python train.py --d_mlp=576 --norm_place="pre" --qk_norm=true --parallel_block=false --extras=["some layers without attention", "local attention windows", "gated attention", "exclusive self-attention", "value embeddings", "hashed n-gram embeddings", "a smear gate", "learned residual scales", "skips across layers", "capped logits"] --init_std_qkv=0.0286 --init_std_up=0.0286 --init_std_down=0.0 --beta1=0.95 --warmup_steps=0 --steps=7383
Each number is 50 + 15 x the weight over its row's rms, rounded and kept within 0 to 99. Layers, rows and columns count from 0. The size before them is the row's rms in percent of the matrix's.

# layer 9 MLP down (transposed), 576x192, rms 0.178, rows 89-122, columns 0-47
120:40 31 59 31 29 45 76 61 58 59 44 32 15 75 54 66 54 63 53 55 51 19 49 37 51 60 60 44 52 51 36 39 41 41 47 33 57 50 54 65 40 74 29 37 48 45 40 69
124:23 69 14 56 42 75 53 52 46 49 54 65 18 57 67 54 34 36 50 57 69 65 37 55 40 36 75 28 33 57 58 48 62 32 51 47 49 88 32 60 48 76 71 47 66 84 34 42
109:47 40 69 82 60 48 27 60 63 70 44 50 60 25 48 34 53 57 60 55 35 72 48 61 32 52 43 71 38 26 44 57 53 36 61 51 58 57 50 74 36 34 34 75 65 26 27 23
106:49 28 64 19 46 45 42 56 40 34 52 58 38 59 42 50 34 31 77 35 35 30 60 60 56 74 58 58 40 34 45 37 42 53 65 61 49 74 32 54 28 72 38 62 17 27 61 53
098:37 64 37 17 55 51 55 48 46 65 42 56 23 30 47 72 48 51 68 42 42 83 45 74 44 34 60 56 55 66 35 45 48 66 63 64 47 33 80 61 57 32 52 52 27 49 53 65
096:53 40 52 38 42 51 42 37 50 71 38 51 54 63 69 78 90 37 33 24 71 37 13 32 69 57 54 11 59 42 37 28 40 86 52 56 68 54 62 52 50 54 68 67 55 39 64 47
105:62 62 52 48 48 55 66 70 48 66 64 49 38 55 70 42 45 23 49 58 61 76 54 53 68 43 64 39 56 44 54 64 29 53 75 48 31 37 38 52 45 67 49 26 15 58 30 47
102:41 32 36 45 51 48 41 48 68 30 64 36 58 65 41 30 24 60 55 27 18 52 49 47 64 22 78 46 59 40 42 41 20 67 62 40 26 50 52 47 62 63 32 54 70 48 45 47
105:53 58 42 42 64 47 51 27 49 57 59 47 60 29 39 21 40 62 56 70 63 49 54 50 45 37 35 52 53 47 50 65 37 61 44 63 45 33 57 57 51 53 42 34 64 19 59 57
099:65 24 45 53 84 42 56 54 17 60 57 66 47 28 36 58 38 58 66 56 38 43 75 72 47 59 42 16 61 69 40 44 35 63 49 69 60 58 55 59 23 51 50 26 64 48 50 55
098:50 66 55 51 58 65 39 50 49 38 63 39 41 49 52 48 40 77 34 60 46 20 54 34 41 55 39 63 21 74 57 34 51 73 40 63 58 89 49 37 89 53 52 64 54 06 65 40
090:39 28 47 42 55 34 68 49 48 48 53 66 61 51 89 34 52 64 58 39 57 29 50 28 36 30 72 41 26 19 50 66 65 83 75 61 56 56 35 79 35 33 53 39 59 49 71 49
078:69 35 58 09 61 44 45 34 46 23 51 55 75 56 89 25 65 48 56 38 27 44 46 58 71 24 30 61 36 38 54 39 35 49 41 49 46 34 69 37 62 55 68 32 26 65 27 60
124:30 32 13 50 50 66 47 68 37 41 65 30 44 43 47 48 84 49 76 72 40 40 67 48 57 27 64 35 54 54 48 51 43 78 32 69 39 41 59 35 40 63 41 37 62 12 69 46
094:44 72 53 44 53 64 75 28 48 49 26 57 52 58 66 59 21 49 48 41 64 68 65 68 58 50 58 50 79 47 53 19 59 57 27 71 85 60 57 34 71 45 26 56 31 59 50 71
105:70 64 51 52 30 35 54 58 39 49 55 32 45 34 62 40 53 61 62 44 42 78 46 38 49 51 48 37 59 67 47 83 56 65 48 75 52 72 44 66 58 55 18 56 30 66 74 44
099:65 14 48 77 84 49 69 62 64 52 83 37 55 39 49 41 56 74 43 54 38 58 71 56 27 65 62 33 52 74 64 52 53 56 45 37 69 22 32 34 62 20 27 32 51 47 57 68
115:35 44 49 37 47 63 16 38 58 65 58 47 73 41 36 63 54 54 78 52 43 37 58 71 52 49 43 49 61 43 36 54 40 47 22 44 55 36 42 64 36 62 28 64 56 46 71 52
101:31 51 33 82 45 51 79 61 78 47 37 55 54 62 63 67 65 53 49 43 35 38 24 51 54 27 65 40 64 43 57 53 32 22 48 36 31 55 79 60 36 59 29 31 48 66 52 43
096:38 45 57 53 39 21 49 58 33 65 34 40 26 73 47 71 38 42 74 62 56 66 59 61 43 50 40 53 43 80 55 45 40 48 34 53 87 37 36 63 54 43 45 61 43 55 58 71
097:72 47 58 47 42 56 60 47 49 56 47 37 45 38 56 38 46 72 56 49 50 62 22 41 72 60 79 66 76 47 31 63 53 42 42 20 63 50 32 35 41 28 35 34 70 65 24 83
099:56 79 38 14 44 91 76 42 23 61 29 52 34 36 80 77 39 36 72 52 58 37 33 31 42 24 45 55 61 38 63 33 33 38 48 43 63 40 52 57 21 40 64 57 60 42 51 40
113:62 52 47 64 36 53 57 30 30 35 49 52 56 47 79 30 36 48 24 61 44 57 79 51 63 45 67 45 36 65 74 35 59 30 52 46 38 44 45 53 39 70 37 47 63 47 56 99
124:54 50 30 44 43 73 48 52 41 43 50 42 48 74 34 85 55 50 47 58 74 63 70 39 68 41 47 44 43 35 56 63 68 56 30 70 41 60 67 64 51 49 71 39 47 55 46 51
108:69 46 23 47 31 73 49 68 38 54 59 61 60 52 40 34 53 47 53 47 46 65 58 57 77 53 65 54 32 30 25 37 58 46 35 63 55 28 35 33 59 67 49 44 60 48 51 49
107:45 46 50 44 50 57 16 13 48 62 53 55 59 47 49 28 64 45 56 54 42 23 39 37 55 64 57 70 44 31 60 60 36 65 56 45 54 35 58 60 42 48 70 86 53 53 56 56
096:41 38 49 61 61 85 50 55 60 29 75 22 50 39 86 17 53 31 66 64 71 73 36 44 73 61 28 23 59 60 37 68 41 44 44 51 62 34 48 45 24 58 73 59 48 70 64 39
127:68 51 28 34 61 63 21 43 25 41 69 67 44 53 20 55 53 50 59 42 53 53 53 71 61 52 61 55 37 58 48 44 59 35 20 79 51 64 31 30 24 49 44 10 50 47 23 24
099:44 58 41 58 43 55 50 34 57 52 45 39 36 53 49 50 70 33 59 45 73 38 63 45 50 59 67 45 47 34 58 39 08 47 53 83 39 39 64 61 30 32 45 45 75 39 40 38
100:55 34 65 25 92 49 53 48 29 53 76 49 60 50 36 57 50 51 79 40 52 43 30 51 39 73 58 75 33 57 51 53 59 55 36 48 42 68 74 71 41 43 56 61 75 40 52 41
110:10 82 79 42 80 44 60 60 53 54 53 29 53 51 57 61 47 35 61 40 36 42 28 44 50 33 71 40 48 64 40 34 45 48 32 60 41 37 58 35 28 30 47 43 45 52 55 53
109:58 32 31 78 65 56 52 34 48 29 54 36 52 59 53 59 54 28 49 34 60 79 49 40 56 37 28 83 45 45 34 74 40 55 61 55 52 56 34 59 53 30 58 45 82 30 49 70
113:90 59 56 56 47 41 39 34 43 59 51 26 67 29 56 44 57 28 40 51 55 45 43 54 36 55 31 43 41 49 69 26 50 38 34 43 25 56 59 61 38 60 28 45 43 59 83 62
094:53 45 29 43 46 45 52 68 35 45 54 49 79 65 65 68 80 29 63 55 28 57 60 49 51 31 63 26 58 52 61 40 32 66 61 71 37 53 62 28 39 48 61 62 52 47 94 64
# layer 9 MLP up, 576x192, rms 0.209, rows 90-123, columns 0-47
118:62 42 72 56 28 44 80 68 62 41 50 58 67 38 49 35 48 80 56 49 68 59 44 61 65 58 38 56 45 73 56 41 29 77 61 39 66 72 53 74 36 48 46 30 72 33 43 45
109:60 49 42 65 62 72 35 44 44 50 27 68 21 46 63 23 47 58 42 44 60 36 48 60 81 43 70 56 72 46 29 21 61 36 70 46 20 29 18 43 66 59 17 60 35 53 51 62
090:62 35 46 35 64 80 72 50 54 64 55 68 58 53 48 62 37 57 43 56 49 52 37 69 23 40 54 42 65 54 78 53 75 44 18 67 82 74 67 75 57 56 78 62 50 50 57 41
089:73 13 52 44 49 52 78 36 58 53 53 71 32 33 25 72 58 55 47 44 45 70 79 81 58 69 63 62 52 55 75 14 52 26 64 56 40 34 55 52 46 30 56 60 69 31 35 53
092:56 31 58 40 29 61 25 59 51 67 48 57 39 22 51 48 63 55 38 58 39 41 79 46 47 52 43 43 54 46 56 56 51 69 51 58 45 55 53 42 61 59 68 61 54 51 64 39
103:58 86 62 57 78 37 70 45 59 70 55 40 41 68 33 10 50 49 43 51 49 45 50 72 52 60 58 33 67 61 79 46 36 83 31 72 71 37 84 67 35 50 50 35 63 59 39 28
099:59 64 61 33 49 66 46 46 47 11 42 39 67 42 91 73 48 41 43 54 69 41 52 53 23 38 23 66 50 40 66 51 47 65 53 67 63 26 45 58 42 36 62 59 70 25 55 72
098:63 41 15 24 23 48 62 53 66 74 59 71 42 43 47 75 61 28 35 32 40 48 37 69 81 54 53 52 41 45 64 45 43 45 31 66 75 36 45 53 50 63 37 34 65 54 54 41
099:27 33 81 41 44 48 54 46 73 39 46 67 52 36 46 30 43 67 13 65 49 34 71 64 61 42 15 75 70 67 61 53 68 22 26 57 36 59 62 57 39 44 71 37 46 33 50 32
093:19 52 44 55 42 76 36 38 43 40 74 50 51 44 32 90 59 71 34 43 37 64 53 54 53 65 47 59 42 51 49 63 66 51 60 54 60 55 55 46 54 58 46 45 56 37 46 26
099:32 48 35 56 46 49 70 59 56 62 19 71 47 51 65 50 48 64 67 33 37 40 37 36 51 49 52 41 27 47 69 40 49 78 22 68 74 77 25 12 71 38 93 51 44 57 76 43
077:62 53 69 70 44 58 54 48 53 61 47 45 36 27 73 50 52 21 49 54 50 60 64 53 60 21 46 68 76 69 39 16 55 55 57 25 82 44 45 44 45 45 73 42 41 62 47 58
121:65 65 65 27 54 56 51 36 74 83 68 55 71 70 59 23 46 42 46 46 26 52 46 68 41 64 66 29 50 49 56 55 40 44 42 54 60 39 63 50 43 44 58 47 55 35 67 42
104:46 55 50 60 65 47 51 25 64 41 22 32 62 61 54 70 36 52 45 77 44 76 62 99 60 47 30 46 56 63 40 56 51 50 39 45 57 59 58 64 39 69 64 62 56 43 36 23
109:31 36 62 73 72 31 55 38 37 48 50 39 57 80 51 57 40 58 30 49 28 52 88 09 77 52 58 43 34 45 62 27 65 55 18 39 68 55 44 44 40 51 29 43 72 31 56 51
085:13 07 60 66 61 37 67 64 46 41 68 76 37 66 57 66 54 71 45 63 61 52 54 56 54 72 58 40 72 64 53 43 44 37 30 63 65 24 50 66 50 67 39 64 76 35 41 48
111:41 42 58 20 31 39 70 58 62 68 53 55 35 45 51 79 23 43 61 42 27 40 32 70 36 63 25 55 55 43 47 39 41 42 45 42 76 46 46 45 34 47 29 48 65 39 46 61
105:63 47 41 57 50 02 77 37 75 28 45 63 49 43 45 31 61 30 47 28 60 19 62 49 77 34 59 64 42 35 37 41 24 35 48 49 46 79 40 53 55 54 39 49 49 63 31 57
094:72 51 56 64 54 29 76 56 44 48 46 51 48 41 69 57 58 37 55 65 53 36 38 62 64 64 38 61 36 56 67 61 36 47 35 45 17 53 38 51 60 43 46 70 79 46 37 38
096:40 63 50 50 76 45 33 35 50 39 72 52 17 78 59 50 75 40 50 90 99 52 68 27 62 46 46 71 47 52 73 63 70 58 60 52 54 33 68 59 24 35 33 57 43 72 42 66
101:54 70 56 54 60 18 48 50 55 35 62 20 45 57 42 29 71 67 27 40 56 39 63 37 21 43 57 86 65 48 66 47 15 24 23 48 44 54 57 64 51 88 40 67 88 46 48 49
116:48 62 61 58 47 57 57 41 50 26 66 60 52 39 29 63 40 51 77 65 56 64 26 65 67 50 73 65 61 55 73 58 51 74 49 46 66 38 79 31 72 77 98 58 33 54 66 52
123:60 38 31 61 43 49 52 47 26 51 61 75 38 39 38 54 70 47 21 62 58 46 61 32 50 39 53 53 75 34 36 65 66 45 33 55 40 29 43 56 63 73 50 48 54 65 73 36
105:46 30 38 41 44 56 49 54 48 63 60 30 55 51 66 38 62 50 22 60 51 42 77 36 62 74 55 78 47 49 66 20 56 54 57 50 43 51 32 67 26 47 39 58 47 59 55 66
102:39 47 52 49 58 39 36 91 47 30 57 52 64 40 18 57 56 56 28 50 51 67 43 54 52 66 41 51 40 29 38 22 42 52 16 35 29 63 70 55 79 55 57 50 62 44 19 15
098:56 70 43 25 57 78 40 46 51 40 46 31 44 33 76 25 34 09 37 35 24 59 43 26 62 74 46 66 45 62 15 70 45 26 66 29 45 50 50 52 32 56 12 67 71 55 36 37
099:58 52 71 48 76 49 49 76 51 44 60 61 63 61 48 35 26 87 53 38 43 52 45 35 41 72 38 55 49 47 81 52 63 65 70 36 70 36 45 56 67 72 55 44 54 68 70 49
104:61 52 50 70 61 51 62 60 38 43 48 33 56 17 47 53 32 52 54 37 79 36 60 67 68 37 55 57 30 56 69 56 38 54 43 54 36 45 61 39 68 34 50 43 46 54 34 31
111:44 39 36 54 57 73 47 12 51 74 45 68 53 45 45 47 16 52 42 61 51 32 44 64 48 39 56 46 48 44 50 48 50 64 70 44 22 47 47 63 71 51 61 19 63 34 52 54
103:53 38 61 50 26 44 75 52 37 53 75 50 20 64 73 54 38 37 52 36 46 41 36 33 29 14 49 48 14 62 36 22 55 55 26 54 61 43 58 43 44 32 45 38 20 39 61 44
107:35 54 64 59 68 76 47 51 48 41 51 23 72 79 42 38 50 46 68 33 69 69 66 57 46 41 34 50 45 76 49 60 56 33 49 28 81 54 56 36 50 51 31 48 51 41 69 48
102:47 47 14 50 55 61 63 57 52 70 33 58 15 58 53 34 35 66 54 46 51 30 46 64 65 77 34 51 55 33 33 58 54 48 63 37 36 43 47 38 82 44 33 50 79 50 34 48
093:41 58 44 21 39 71 71 55 67 57 53 50 42 51 44 51 47 68 19 39 51 26 52 60 51 37 37 32 42 53 61 44 35 69 47 58 33 52 42 30 45 25 49 43 37 25 44 40
098:52 49 70 63 62 53 66 30 65 53 36 35 68 79 70 61 48 55 57 45 32 43 52 59 41 53 54 15 12 43 46 42 26 36 76 61 55 29 59 54 63 74 56 43 61 52 41 56